From a checkpoint of a small transformer trained on Wikipedia: MLP 768 squared ReLU.
Each number is 128 + 32 x the weight over its row's rms, rounded and kept within 0 to 255. Layers, rows and columns count from 0. The size above them is the row's rms in percent of the matrix's.

# layer 8 MLP down (transposed), 768x192, rms 0.299, rows 250-285, columns 0-95
size [102 103  97 101  84 101  93 105 104 103 102  95  88 107 109  92  86 106  94  93  99  98 100 107  99 100  84 104 103 106  99  85 109 109  93  89]
[[ 92 163  98 151 193 132 162 108 157 186 153  83  57 162 103  69 153 149 141 131  84 186 159 124 140 117 149 157 183 174 155 134 113  70  80 114 101 139  71 129 129  86  90 136  99 116 106 195 116 147 129 143 128 147  93 113  89 125 144 103 119 107 154 161  75  76 137 124 156 139 115 101 132 128 139 155 124 160 126  76  97 137 152 112 119 178 131 147 142 174 122 104 118 118  90 128]
 [119 201  84 132  54 106 144 107 146 206 125  92 157 111  68 133 154 142 123 136 209  93 125 188 135 100 116 121 134 127  71 177 122 117 147 111 117 140 126 192 144 123 103  88 154 172  96 102 120 101 146 193 107 106 103 143  57 174 162  76  95 108 150 133 123 132 194 109 108 144 167 103 152 144 139 155 168  85  87 143 144  80  93 127 141 110  85 140 139  94 193 110 156 103 171 102]
 [ 89 164  85 134  53 179  94 126 127 129 134  72  93 173  75 113 143 119 152 136 178 115 148  73 119 192 193 121 112  96 142 112 114 123  73 133 132 107 131 102 129  92 152  95 146 127 141 125  97 142 190 142  91 139 160 101 135 137 107 134 181 175 123 108 151 143 127 141 160 142 116  84 179 131 102 128 150 162 122 171 131 139 106  73 143 104 205 138 189 140  67 160  89 119 163  60]
 [ 91 168 134 106  79 207 130 122 101 110 126 107 170 104 126 100 121 136  80 101 168  82 133  72  96 160 177  81 168 136  90 159  99 167 126 154  97 144 134 152 129 123  69  72 149 128 177 107 127 111 123  97  93 147  92 182 178 109 136 135 191 115 119  89 162  86 161 114 111 117 100 159 184 126 127 131 155  94 153  99 134 140  89 198  88  77 145  90 132 158 125 105 119  75  99 167]
 [122 102 143 161 237 159 150 138 148 127  89 104 118  97 113 151  51 160 156  93 176 139 166 108 129  84 151  69 113 105 123 116 138  85 114 111 120  87 153 104 108 114 180 155  85 108  74 177 119 131 160 150 149 178 124 163 173 140 120 141 117  98  88 140 178 146 123 122 159 109 167 149 116 113 116 137 106 107 138 153 139 176 123 142 146 115 139 146 103 109 132 148 191 148 172 105]
 [ 97  65  76 165  81 116 163  85 148 112 177 168 141  79 120  89 138 124 171 122 136 175 137 170 148 117 120 106  83 127  94 124 125 119 128 114 137 129 106 155 103 141 107 147  80 123 171  90 181 145 100 132 185 115 113 126 150 150  98 110 130 142  44 162 112 197 110 148 136 139  82 163 129 135 137 159 163 159 124 114  94 141 136 165 159 115 142  78 170 155 101 127 145 111 146 134]
 [126 110 138 151 255 114 121 159 134 142  97 124 131 131 134  59  70  99 132 157 130 161 190 102 126 144 127 143 158 163 164 141 106 126 104 127 180 164 105 159 132 147  90 121 132 150  74 105  99  76 110 116 126 111 103 169 186 174 125 191 102 214  48 125 169 170 118 123 198  94 117 108 115 110 117 140 132 113 149 105 136 149  88 136 111 152 160 128 142 101 137 137  91 119 147  75]
 [104  93 117 103 113 158 164 168  80 130 141  82 124  88 100 126 160 111 181 166 182 124 118 168 206 161  80 100  99 135 138 117 131 113  95 163 168 111 119 125  96 109 144 137  89 182 120 111 131  57 170 103  96  97  89 105 122 133 129 169 128 131  82 132  93  68 194 129  93 160 136 159  96 136 109  93 128  84 144 186 130 159 155 144 138 147 130 137 120 163 148 152 116 138 124 143]
 [124 120 159 102 108 130  40 123 133 187  95 123 121 135 124 148 120 157 122 161  46  68 151 129  59  78 149 147 155  92 132 177 113 156 147  89 174 180 123 134 168 151 158 150  30 161 131 129  98 124  76 121  98  94 195 102  98  69 137 158  78 101 142 145 160 115 119 103  92 140 159  80 100 145 109 109 131 137 160 112 179 142 129 152 158 111 177 150 107 102  70  92 158 161 141 190]
 [139 121 119 115 121 114 170 131  91  91 142 131 157  79 176 144  52 137  85 155 107  73  95 192 116 144  82  88 191  62 121 135 118 162 128 184 131 124 111 171 156 116 117 134  65 117 114 128 152 145 223  76 172 111 197 142 124 146 130 179 122 143 131 102 147  90 157 101  85 148 112 134 126 158 103 128  54  68  79 163 133 155 190 123 155 118 145 126 165 114  96 171 130 154 119 155]
 [161 127 102 159 138 141 162 159 190 115 155 113 115 105 103 128 125 145 149 123 112 140 147 141 144 147 124 124 149 121  96 122 111 161 147 200 141  82 148  66  95 208 109 183 194 132 123 122 112 164 135  59 148 161  94 101  85 147  93 146  76 211 110  77 143 152 127 129 136 137 154 158 126 138 141  79 111 113  85 119 110  89 174 148  95  90 151  87  83 155 113 119 111  60  58 112]
 [ 95 105 140 129  84 127 125 142 193 173  91 164 157 161 127 124 174 122 186 129 122 124 112 182 111 155 160 123 191 133  89 150 122 169  87 168 163  73 188 139 164 162 144  88 134 139 171  76 118 123 158 119 104 152  81  89 150  78 117  96  85  86 153  98  85 124  90  99 128 140 157 130 163 212 117  56 108 128 144 132 118  96 162 106 182 157 165 101  79 150 117 102 141 131 182  95]
 [ 89 125 145 129 202  81 155 119 118 125 165  97 178 149 144  98 147 113 189  92 133 152 156 101 117 119 116  90 187 146 138 112 121 142 150 121  70 144  74 158 139 115 171 159  83 131  98 168 106 180 140 123 119  38 103  93 156 201 104  60  90 137 162 121 107 149 114 150 141 145 110 119 174 191 124 137 111 158 164 113 140 157 145 156 112 107 206 148 106  83  76 144 142 105 124  62]
 [180  46 135 108 120 114 136 116 148 183 174 137 114 146 143 107 124  87 122 144  80 108 180  45 138 153 122 123  79 139 154 162  92 115  96 163 124 117 148  75 134 120 194 112 174  92  82 149 171 132 139 139 109 132 119 132 118 150 130 176  73 120 122 148 105 120 186 121 109  82  77 121 155 175 152 112  87 142 111 168 112  87 133  90 182 105  78 156 119 122  83 115 116 140 154  75]
 [137 146  90  92  28 133  93  76 128 164 132 146 145 150 182 125 136 192 115 126 132 125 115 144  86 148  97 161 122 134 163 174 126 113 178 141 127 157 123  82 155 181  91 180 157 133 186 121 113 139 153 145  92 135  45 136  53 104  86 101 213 147 144 137 142  94 135 132 167 124 169 154 140 175 144  86  39 110 104 164 133 114 104 182 102 129  70 120  91 179 118 102 143  93 127 113]
 [138 141  97  77 242 129 143 114 102 199  99  71 133 128 118 145 128 148 135  85 134 170  84  72 124  96 162 165 123 160 105 158 108  85 109 137 159 118 175 107  79 119 146 167  82  98 136 114 121 110 153 147 122 110 123  98 124 143 173 199  78 126 100 122 172 186  95 106 129 105 133 124 106 155  95 124  91 104 210 111 138 140 132 105 145 151 117 126 144 167 118 122 121 152 172  74]
 [161  84  97 167 255 134 143 148  93 151  98  90 129 146 140  98 104 150 132 147 200 115 126 114 111 116 115  70 143  96 172 130 107 139 136  96  95 135 103 115  71 138 192 158  94 163  90 144  86 137 165 134 109 143 159 130 170 107 142 203 122  88  89 132 212 163 125 115  96  91 151  66 130 105  99 134 134  92 123 177 127 127 149 141 118 121 137 138 126 132 139 127 191 125 147  87]
 [ 72 111 135 179 181 155 151 144 129 141  70 146 104 147  70 141 137 180  85 116  73 144 208 181 101 149 147  97 149 103 159 148 145 128  87  77 149 100 122 145 161 142 197  96 115 143 118 170 129 132  88 160 132 139 142 115 132 109 160  91  99  98 154 157 117  69 129  83 104  90 133 160 112 132  63 135 216 149 145 164 144 167 145 107 159 157 114  87 123 128 122 113 106 130 105  97]
 [ 86 198  82 116 203 115 153 189  84 132 105 118 143 144 138 138  88 145 134 123 105 115 106  68 189 176 135  86 110 138  97 155 139 111 108 130 132 172 113 108 152 130 100  78 141 143  78 107  80 138 129 135  82 138 196 168 130 181  99 134 107 117 132 179 145 165 155 144  72 185 116 131 128 121 174 144  67 108 147  95 160 193 119 127 115  81 170 214 119 135  95 120 151 173 156 128]
 [132  88  95 130 255  97 107  99  87 116 158 182 118 128 100 132 105 127 123 116 186 161 164 142 124  92 178  78 173 127 148  93  74 114 100 138 108 128  95 115 127 125  71 131 123 143 162 158 122 154 162 106 111 131 126 132 145 122 179 115 119 116 124 110 183 139 136 105 108  84 188 126 102 114 137 130 141 148 140 109 163 136 141 133 130 164 115 140 163 131 177  86 171 130 148 143]
 [ 96 170  86 149 115 124 125 173 121 155 159  80 127 129 138 117  89 115 176  73 109 112 107  86 118 115 154 132 138 133 136 120 150 144 208 106  93 107 123 151  94  24 104 146 130 102 108 125  76 144  85 123 108 104  69  91 115 168 142 105 151 127  60  85 175 102 148 117 135  79 131 171 150 167 147 130 182 155 104 130 111 180 156 115 124 162 168 155  86 161 164  95  64  92 141 143]
 [145 132  97 162 127 128  39 130 104  98 133 140 142  79 101 165 123 117 115 126 112 123 165 167 121 182  85  98 103 154 146 139  86 131 112 152 152 152 101 136 128 184  90 141 114 128 145  93 107 175 113 159 108 149 116 101  93 115 107  86 172  86 108 193 176 125 145 142 153 128 220 127 155 102 174 141 131  82 147 126 122 137 165  83 146  50  79  97  42 126 172  97 123 129 111 142]
 [152 151 125 107 172 114 113  74 131 106 129 150 150  69 101 110 168 103 173 118 115 129 126 110 158  89 101 133 100 137 135  90 163 113 100 111 124 103  95 146 147 126 116  82  96 190  77 121 150 116 117 182 135 156 107 124 120 144 204 113 149 128 137 136  96 127  93 100 147  97 118 146  96 111 116 124 107  96  99 130 163 186 117  79 106 157 177 215 124  84  76 104 118 151 110 122]
 [ 77 138 129 101 255 127 119 164 188 116 107 144 121 104 147  91 164 167 136 115  65 110 135  78 122 155 183 122 121 139  99 135 107 143 102  96  92 141 153 138 118 136 167 123 177 196 122  53 119 102 132  83 107 105 147  68 114 148 134 111 129 192 142 112 145 154 112 137  89  88 134 110 167 105 169 131 128 137 116 146 125 124 118 107 144 157 141 155 151 106 135 115 106 143 172 116]
 [174 120 111 164  61 154 126 166 128 138 197 145 143 126 115 152 198 102  83 123 131 137 169  70 124 135 172 138 123 175 108  93 117 131 129 138  76 136 169 118 177 123 127 126 187 127  92 133 112 125 150  83  86  55 135 103 112 179 133 144  95  87 164 164 159 130 146 197 171 181 139 167 123 127 109 122 137 130 166  82 102 150  89 100  95 119 156 154  97 166 148 141 102 138  98 116]
 [110  73 147  81 139 179 121 110  59 127 142 162 179  99 148 103 138 151 163 145 135 121  77  93 164 126 125 142 156 161 165  80 119 108 142 114  94 118  86 109 143 138  73 107 131 178 120  87 140 114  51 128 134 108 134 113  80 187 134 132 130 187 117 116 125  82 174 169 156 190 125 127 100 108 116 170 109 167 171 137 121 120 142 142 121 160 137 140 116 128 105 157 114 128 158 127]
 [163 132 126 166 241 125 141 143  82 180 102 113 115 134 121 129 142 135 171 107 160 135 172 119 155  72 113  73  91 154 172 121 107 101 146 141 109  84 146 108  94 115 176 216 106 134  93 130  73 134 158 110 147 154 176 136 148 126 115 143  87 129 129 161 129 127 106 124  86 145 146 104 136 106 152 131 154  48 140 173 103 142 107 138 187  88 130 100 135 131 156  86 175 139 139 147]
 [ 95 163 122 108 134  56 137 147 157 135  78 114 128  97 146 170 112 165  90 170 156  97  82  74 131 152 136  98 148 123 163 175 138 182 162 148 175  57 137 161 110 170 200 182 121 106  90 158 116 116 132 143 148 182 154  97 147 147  93 125  59 139 137 125 170 142  83 215 127 138 159 145 103 156  62 130  66 114 115 114 131 139 127 153 182 102  34 188 147  81  88 114 127  95 100 134]
 [153 167  64  52 176  73 148  54  79 163  79 131 113 126 155 129 161 137 106 119 114  96 132 154  97 209  92  83 121  91 192 143 110 153 127 134 148 144  55 134 110 122 106 105  88 148 129 139 127 112 144 134 115 137 180 168 121 127 130  96 153 146 111 119 123 112 131  92  47 109 107 114 128 123 156 190 161 125 116 138 144 152 128 163 126 162 152 107 109 139 137 194 114 124 139 129]
 [139  82  93 143  70 112 121 126 168 110 166 138 127 130 127 129 143  90 140  78 127 162 148 174 105 125 159 139  95 161 142 150  91 182 100 123  63 102  88  90 121  84 171 120  98 120 177 184 128  96 161 128 116  93 116 108 168 139 138 135  70 128 152  73 117 103  92 130 130 120 133 205  71  71 130 132 107  68 135 127 139 141 105 219 144 123  87 168 124 133 146 159 150 137 157 169]
 [135  85 155 109 139 133 171 113 156  87 106 167 169  88 118  42 176 188  98 146 154  83 120  87  73 172 134 190 134 130  93  97 127 144 116 125 128 168 115 132 111 156 109  52 155 108  99 161 190 146 136 114 118 136 149 101 110 140 132 142  97 121 145 118  64  94 125 172 181 114 148 141 126  71 134 122 151 152 127 131 115  95 109  97 141 139 116 162 103  79 118 144 128 123 198 109]
 [147 152 124 152 234 110 124 132 127 121  53  95  60 180 119 111 155 126  78 131 156 181 127 119 143  53 125  94  84  91 146 123 121  57 100 157 108 106 144 195 107 144 181 126 178 128  73 141 159 149 184 102 130  94 150 141 138  68  56 160 152 151 114  97 152 183  96 127 139 106 144 119 115  82  43 110 101 100 169 160 122 151  65  92 117 100 136 112 131 152 147 143 160 120  86 122]
 [112 118 136 137  80 176 152  81 135 163 135 156 162 143 167  82  46 120 114 123 154 131 100 179  83 157 177  89 154 153 217 151 175 113 161 112 159 113 108  90 195 145 106 158  98 127  37 118 110 148 165  82 100 110 124 153  95 156 183  87  73 135 154 122 122 105  94 117 100 138 146 113  78 166  82 120 100 121 107  95  77 111 164 149 134 144 144 130  83 129  96  77 135  96 185 116]
 [190 164 147 162 151 115 102 131 119  49 173 134 140 128 123 107 106 141 122 161 124 108 144 150 121 128  79 147 135 148  99 182 208 163 146 161  72 112 110 132 128 129 100 115  59 116 112 153 161  86 135 128 140 199 104  48 114 133  90 126 139 103 101 153  84 147 111 162 153 102  69 166 123 129 141 112 119  95 105 131 166  87 143 102  45 153 173 115 160  90 129 122 103 141 108 184]
 [ 88  84 179 182 223 181 156  99 144 150 123 135 143 109  46 133  90  67 105  92 132 101 183 111  66 166 111  85 106 114 122 156 137 158 132 134 105 150 162 148 101 133 106 100 135 132 133  51 148 162 125 195 133 124 152 124  80 160 103  99  88 152 169 130  81  88 156 103 154 110 119 103  92 115  93 129 134 106 149 189 101 150 147 115 157 163 146  97 110  94 138 123 180  94 148 162]
 [104 108 172 135 192 186 126 112 123  51  90 120 111 131 161  86 119 121 116  68 182 145 112 113 130  83 177 129 150 178 134 105 130 140 137 155 138  76 107 161  88 151 152  93 137 139  54 123 114 167 161 123 164 106 187 145 143 106 130 152 134 119 117 113 161 121 141 184  83 119 173 155 110 113 126 112 136  87  82 158  79 134  81 166 122 145 136 129 146  97 169 158 164 157 120 134]]
# layer 8 MLP up, 768x192, rms 0.299, rows 251-286, columns 0-95
size [101  94  98 114 106  88 102  98 104 101  94  88 106 107  96 118 104  95  92  91  97  94 102  97 103 104 109 103 109  93  90 110 118  84 107  96]
[[ 90 127 141  49 143 140 201 128 138 122 170 141 126  68  93 184 119  98 181 187 120 130  88 147 160  53 143 132  94  97 115 146 131 124 134 145 120 173 160 148 101 133 145 132 203 135 103 108  96 110 116 136 130 102 169 105 136 113 189  99  90 150 130 145 118 111 137 133 155 171 172 108 152 178 143 120 139 134  81 124 140  56  83 153 118 193 128 140 142 121 114 172  61  86 130 125]
 [ 97 147 134 180  67 124 112 169 166 138 201  95  99 120 178 145 137 144 117 108 129 114  98 163 176 121 116 148 116 108 108 125 156 136 153 147  63 169 101 120  53 132 125 133 188 133 130 132 130  64 177 148 122 124 123  97 115  56 138 124 100  64 136  76 123 144 160 162 149  85 141 134 140 101 142 167 111 117 146 189 116  92 153  94 114 120 126 115 160 150  66 128 133 148 127 107]
 [ 78 111 124 126 122 146 116 140 106  42 154 140 113 144  89 148 158 129 134 159 138 111 126 123 144 137 159 107 145  94 123 160 100 105 101  92 170  79 150 115 118 133 165 105  91  94 113  49 124 168 217 108 103 138 114 129 177 176 154  77 132 116 162 134 162  70 163 137 114 118 159 135  58 100 144 142 191 138 135 164 108 137 115 137  85 185  78 142 124  90 164 130 153 107 102 199]
 [ 97 179 168  95 133 124 178 137 113 109 202  88  94  56 136 197 141 218 179 101 118 157 202 135 149 128 107 147 132  86 107 152 141  95 145 146 146 132 130 105 113 111 169 164 113 142 143 146 171  56 157 215 133 130 163 180 167  53 107 111 104 133 132  93 103 129 114  74 143 107 160  83  95 110 106  95 135 126 118  74  89 135 147 185 138 184 161 140  59  90  99 138 128 123 151 137]
 [ 93 155  71 140 120 159 188 195 146 141 114 108 113 137 114 179 209 193 191 100 104 142 155 126 129 114  86  81  75  97  75 125 154 124  62 118  94 114  83 142 157 123 112 117 171 184 120 112  75 135 187 186 132  86  92 183 114 195 151  89 121 154 108 101 105 159 193  99  98 157 133 111  84 105 185 115 108  82 100 106  61 135 111 154 136 124 136 121 139  53  94 162 106 129 107 150]
 [127 145 155 158 184 114 115 140 122 180  71 115 141 150 153 126 101  66 139 120 173  84 145 114 134 117 117 131 114  82 147 142  76 103 123 129 122  99 154 111 121 123 155 147 135 128 186  92 128 188 153 168 147 121 132  84 103 114 111  85 138  74 201 129 168  78  86 200  66 155 163  97 182 118 162  97  77  78 145 156 133 133 116 130  99 164 141 159 104 101 138 155 177 169 121 143]
 [114 128 132 132 118 103 112 117  90 117 104 161  81 167 119 118 197 106 148 131 103 120  98 141 155  95  89  71 114  98 151  85  97 167  87 128 109 143 163 103  92 120 161 137 111 152 150 135 152  99  56 132 158 133  94 153 128 122 115 140  97  71 112 115 126 133 131 148  85 180 122 183 132  75 164 106 170 157  81 178 139 173  79 113 172 172 130 138 121  63 137 164 119 133 143 120]
 [105  39 159 122 143 131 114 124 127 117  93 145 144 146  66 106 125 153 123  89  98 125 123  63  85 159 106 144 180 165 130 156 139  96  64 129 216 173 134 126 120 120 169 101 122 112 171 158 140 118  84 181 150  99 175 101 126  72  83 120 146 115 131 132 163 136 159  54 104 137  84 149  91 107 162  73 185 151 160 152 124 111 142 137  66 146 120 136 111 102 108 122 122 159 120 138]
 [120 173  99 111 133  84 110 110 144 165  95 102  97  59 104 156 159 108 135 123  85 137 134 157 159 175  61 142  99 128  88 101 139 154  45 148  70 134 168  75 139 161 190 115 103 142 163 107 197 171 164 164 135 139 172 128 175 147  77 131  87 160 179 231 131 124 139  65 146 137 184 136 164 146  95 132  85 154  89 136  91 108  89  99 112 116 144 113 142 133  97 150 104 128 142 109]
 [ 73 189 170  54 123 100 108 156 138  96  98 106 157 110 170 135 157 126 179 102  75 160 103 103 162 127 122  75 104 166 120 148 106 124  56 167  44 148 157  99  87  96  93 120 158 199 183  96 128 127 118  92 132 136 136 122 171 144 174 169 145 138 197 139 147  99 157 114 103 149 127 106 211  67 148  82 170 189  63 158 126 159 119 119 122 113 138 103 107 125  65 139  80 106  84 124]
 [104 113 170 108 150 123 105 175 102 156  64 143 115  99 184 167  93 169 170 101 114 128  93 116 145 105  99  82 132 152 107 155 148 138 125 144 108 164 188 132 169 124 153 161 145 144 148 106 108 124 111 141  88 117 126 175 134 144 111  92 120 113 130  86 152 137 151 136 103  84 101 130 138 137 200  89  70 104 130 149  99 145 113  95 151 188 155 182 142  95 111 179 154 107 171 117]
 [136 122 141 127  89 100 133 113 107  93 176 159 146 118 139 135 104  93 117 106  93  99  93  74  98 116  93  93 105 156  45 109 164  92 142 135 115 209 109 127 140 116 170  97 112 145 141 185 132 101 136 145 104 166 195 148 185 103 100 196 106 141 199 196  90  91 136 170 122 177 122 112 119  36 124 147 198 170 146 108 130 129 121 167 117 138  94 106 102 148 106 144 126 121 118 168]
 [161 142  88 103 122  78 141 181 142 141 153 158 128  98  67 146 124 139 128 153  88 147 162 121  97 122 187 109 145  80 159  93 139 174 101  79  91 164 148 111 166 153  68 130 126 142 120 144 114  98 157  89 135 132  64 116 114 115  60 120 146 126 130  58 138 166 200 130  93 138  92  93 175 167 136 124 106 140 139 109 129  74  79 115 155 169 132 113  95  89  74 183  98 186 116  95]
 [144 105 116 118  77  88  87  97 188 150  91 158 117 133 150 106 104 164 157 137  97  97 106  76  85 101 141 173 198  77  87 151 109 147 140 150 139 200  94 118 129 135 107  97 134 168 136 156 129 108 129 155 137 159  81 132 172 171 142 116 140 110 122 160  96 114 144 108 170 142 179 124 117 181 110  88 103 122 102 118 152 148 172 132 140 223 120  84 127 149 129 161  72 168 102 130]
 [ 50 148 145 117 120 138 162 144 106  79 183 227 111 140 172 120 165 138 187 144 162 127 115  98 108 110  88 106 135 162 127 128  98 135 151 118 160 124 156 107  92 112 149 137 122 184 142  84 137 180  86 172  87 144 172 147 138 175  98  64 130 132 158 188  82 120 117  66 157 126 144 150 132  98 112 135 140 121 103 131 134  93  98  91 137 114 112 144 168 121 134 166  87 158 150 150]
 [119 143 124 121 118  71 131 135 166 141 153  33 121 129 162 127 117 150 104 159 151 133 164 149 107 173 135 153 128  46 139 111  94 111 142 162 133 121  48 101 151 135 101 129 115 130 150 141 152 102 189 132 130 101  94 134 158  71 127 148 146 117 155 156 155 139 116 100 104 194  57 129 115 123 108 151 183 132 128 130 230 171 158 106 107  96 158 168  74 162  93 133  82 152 178 106]
 [112 182 148 152 126 122 150  83 109 131 132 182 103  97  86  84 106 130 165  96 134 146 119 136  68 196 189 134 139 161 129 139 140 111 113 106  80 145 105 110  88 141 105 148 173 164 139 154 169 121 150 156 107 102  71 175 120  92 124  93 147 124 147  84 193 127 105 113  39 144 114  91 123 154 135 143 111 174 147 131 108 184  92 115 162  99 163 122 136 128  68 129  68 107 134 186]
 [205  94 110 109 159 156  86 108 174 111 141 118 108 129 146 115 141 139 159 208 140 146 139 157 147 115  92 152 102 125  73  75  90 107 146  97 144 136 182 160 116 122 141 115  42  97 185 117 124 199 121 137 176 200 135 102  90  89 130 135  60 124 122  85 120 116 110 161 129  57 149 152  88 142  99 116 144 200 145 118 175 127 120  92  88 146 137 108 132 145 125 176 147  29 106 153]
 [115 148 130 135 136 121 165 180 172 152 131  71 136  90 149 194 131  94 164 112  87 131 104  78 182 155 101  96 147 128 166 125 124  73 157 135 140  84 145 120 106 132 187 135 136 106 129 119 130  96 131 214 160 150 170 159 128  84 101 142 102 144 149 132  90 114  94 142 161 128 110  60  98 168  83 189  81 116 194 197 142 152 142 131 140 118 150 158 121 115 111 141  92 167 104  98]
 [139 154 122 129 131 127  98 148 138  62 116 138 123  80 160  59 118 138 186 153  88 115 112 107 105 107 148  57  72 150 126 151  75 165 123 176 121 105 132 106 120 139 143 114 146 145 164 154 106 129 121 171 141 106 134 154 160 124 125 159  99 100 136 149 152 127 136 111  96 128 141 165 142 160 107 109 163 198 145 176  81 148 110 136 135 148 178 200  69 147 146 146  96 142 111 122]
 [156 119 107 132  43 110 116 135 102 155 120 172  85 176 167 111 123 104 161  82 147  57 137 171 104 103 133 147 111 157  97 145 110 102  86 145 141 175  68 123 145 106 135 161 105 162  96  98 164 177 145  85 127  92  92 103 112  89 119  99 159 104 137 102 211  92 138 136 123 159 183  94 124  95 154 121 130  85  88 118 123 126 170  62 155 159 147  76 139 160  89 179  75 190 124 150]
 [103 166 170 100 129 102 116  68 150  66 182 168 167 145 166 131 127  64 116  94 117 103 109 140 118  66 130 123  82 100 118 197 144 130 153 155 197 113 166 142 143  88 132 127  84 156  88 136 117 102  38 107 191 132  82 145 118  87 190  81 116 139 117 123 105 150 134 131 101  88 166 164 152 115 114  78 112 156 114 116 112 135 101 163 111 113 177 133  77 100  93  83  82  89 104 145]
 [149 117 118 153 207 129 175  89 129 127 109 127  87 139 122 219 115  95 105 135 167 126 122  77 153  97 132 156 153  88 114  77  77 132 106 116 120 189 129  77 161 140 139 132 118  96  96 150 111  72 162 132 126 168 123 170 139 110  51 112 129 135 110 113 142 213 114 123  86 153 125 150 122 113  86 134 108 117  94 131 173 109 137 106 152 136 129  87 114 140 115 168  98 106 123 142]
 [ 95 160 142 224 185 139 115 148 195 158  89 113  90 137 119 124 136 145  88 167 117  97 152 113 184  89 137 106 124  75  93 105  94 134  73 142 124  97 161 116 213 144  90 133 168 111 140  88 150  88 133 119 127  70 176 149  77 127 110 125  91 159 101 104 132 117 151 170 145 152 150 123 136 153  69 172 144 143 172 148 109 177 102 139 115 108  93 105 125 101 177 118  71  85  64 121]
 [105  66 140 158 158 105 134  88 100 112 106 154 108  80 158  62 125  99 138 159 113 141  94 110 135 116  79 124 132 140 165 129 178 119 106 110 147  64 175 104 160 123 171 111 151 176 166 103 130 189 133 158 107 132 180  59  77 136  80 125 111 128 145 124  89  85 112  79 119 122 132 131 132 148 129 103 117  92 110 191 134 127  73 221 137 105 169 164 127  83 140 154 194  54 186 134]
 [153 139 176 137  96  46 159 121  99 176  87 176 108 144  98 128 205 123  83 126 182  88 174 100  87 104  75  82 111 101 172 190  88 143 149 103 138 189 103 107 120  87 119 102  94 145 129 149 101  81 190 111 143 152 151 142 178 145 153 112 121 203 176 171  80  83 122 104 145 127 163 114 181 119 116 182 133 122 135 103 112 115 152 116 114 117 131 169 121  69 123  77 107 137 146 144]
 [157 124  83  75 132  59  85 131 149 146 139  78 119 125 145 213 135 181 157  91  86 110  83 142  96 127 131 101 127  82  83 106 125  98 133  73 135 189 169 196 141 134 167 152 162 129 193 138 117 139 125  70 144 116 190 137 142  91 151 160 117 131 148 107 127  82 114 148 129 130  88 157 177 128 135 162 122 117 123 130 101  83  68 129  79 124  72  98 150  72 149  80 103 174 108 201]
 [128  94 105 111 105  90  91  93  73  80 104 122  76  90 153 110 105 107 164 111 167 117 137 176 121 159 135 108 136 130 141 165  40 119 172 119 185 101  92 107 140 156 151 169 191 132  86 140 166 148 154  93 114 129 121 114 120 127 109  97 134 193 106 116 160 182 146 123 110  82 130 100 158 163  53 139 104 114  94 163 147 135 127 119 174 140 104 120 123 135 103 110 124 120 147 149]
 [161  51 122  75  78 133  95 109 140 184  98 129 146 137 120 115 112 133 104 120 143 163 170 140 175 156  92  30 124 105 120 130 160 110 110 173  98 121 121 127  75 168 131 170 171 144  75 146 131  95 108 118 102 123 108 143 118 160 144 110  84 161 100 118 117 153 137 104  96 149 137 166 141 159 110 188 157 133 119 153  75  96 126  67 161  81 100 151 124 144 137 154 135 147 134 160]
 [153 123 139 100 133 116  60 122 150 127 162 120 168 150 146  72 168 119  54  93 127 125 139 135 182 129 146 135  79 146 126 148 136 120 110 152  99 110 101  62 162 142 126  64 106 134 129  97  79  79 158 181 136 159 151 107  67 155  72  82 162 145 125 145 160  96 177  80 118 137  76 104 161 193 113 133 154 102 218 122 191  99  64 192  80 128  97 114 195  77 111  97 134 194 158 130]
 [141 127 133 148 142 106 154  47  80 154 112  97 136 125 100  99 108 147 156 169 135 150 114  96  75 132 114  90 103  71 197 141 110 156 113 188  84  78 137  85 152  63 132  85 202  54 200 129 101  86 214 101 103 144 126 108 125 100 125 105 164 153 176 111 103 111 164 122 138 206 114 129 125 135  86  95 104 127 150 172 180  88 126 156 107 134  99 123 136 126 105 149 145 105 134 146]
 [ 87 193 172 142 156  96 109  98 161 119  85 112 130 145  64 121 186 196 127 120  96 121 151 109 155 118 170 155 184 125  73 158 133 109 181 125 101  73 145 111 146 145 154 114 130 101 148 119 156 172 121 150 142 142 150 112 107  86 117  88 167 130  85 163 124 128 122  93  87 118 150 125  86 104 150 154 131 134 202 157  48  55 152 101 134 107 142  68 128 164 116 136 102 157 122 104]
 [135 120 131 152 147 156 164 151 186 105 134 131  45 117 134 112  95 172 123 211 101 119 157 144 133  61  70  97 132 108 100  72 204 127 172  75  45 103  81 114 125  94 105  72 130  99 140 145 123 152 119 135 172 118 109  72 110 122 152  98 123 124 161 123 111 105 134  92 116 135 163 139 150 146 116 127 111 173 142  98 110 116 182 162 131 144  81 114 138 106 121 165  63 152 127 157]
 [113 129 105  57 133 109 106 116 104 193 146  83  96 127 127 149 172 156 158 100 141 165 117 171 131  97 125 136  89 194 157  96  95 114 183 144 111 110 112 118 125 122 180 174 112 203 166 138 137  81 109  92 134 159 137 108 170 111  96 120 110 120  54 125 178 112 140 129  74 162 149 151 115 123 186  84 126  87 137  80 185 108  81 133 149 104  72 143  88 163 103 120  69 117  75 114]
 [152 150 165 109  99 186 118 117 162  67 131 156  58 104  76 138 131 172 109 139 109 165 104 155 100 115 141 167 133  89 110 123 202 177 184 177 135 208 154 111 110  90 177  95 141 131 175  73 162 123 181 144 164 148  86 137 107 150 142 125 168  99 110 107  81 137 148 122 109  72 175 165 143  77  89 109 120  77 161  34  53 110 153 110 109 114 184 129 130 103 138 115 129  75 138 146]
 [173 157 159  77  94 147 206 151  91 135 113 124  62 111 152 128  91 127 111  92 125 162  87 152 162  90 109 105 124 120 140  93 115 183 100 167  92  98 135 123 106 146 112  70  63 181  89 105 125 114  97 120 171 108 123 116 138 128 168 114 117 156  86 157  98 174 112 152  73 141 136 130 126 104 119 145  78  54  77  73 198 176 162  79 131 137  84 147  51 121 180 153 200 141 154 106]]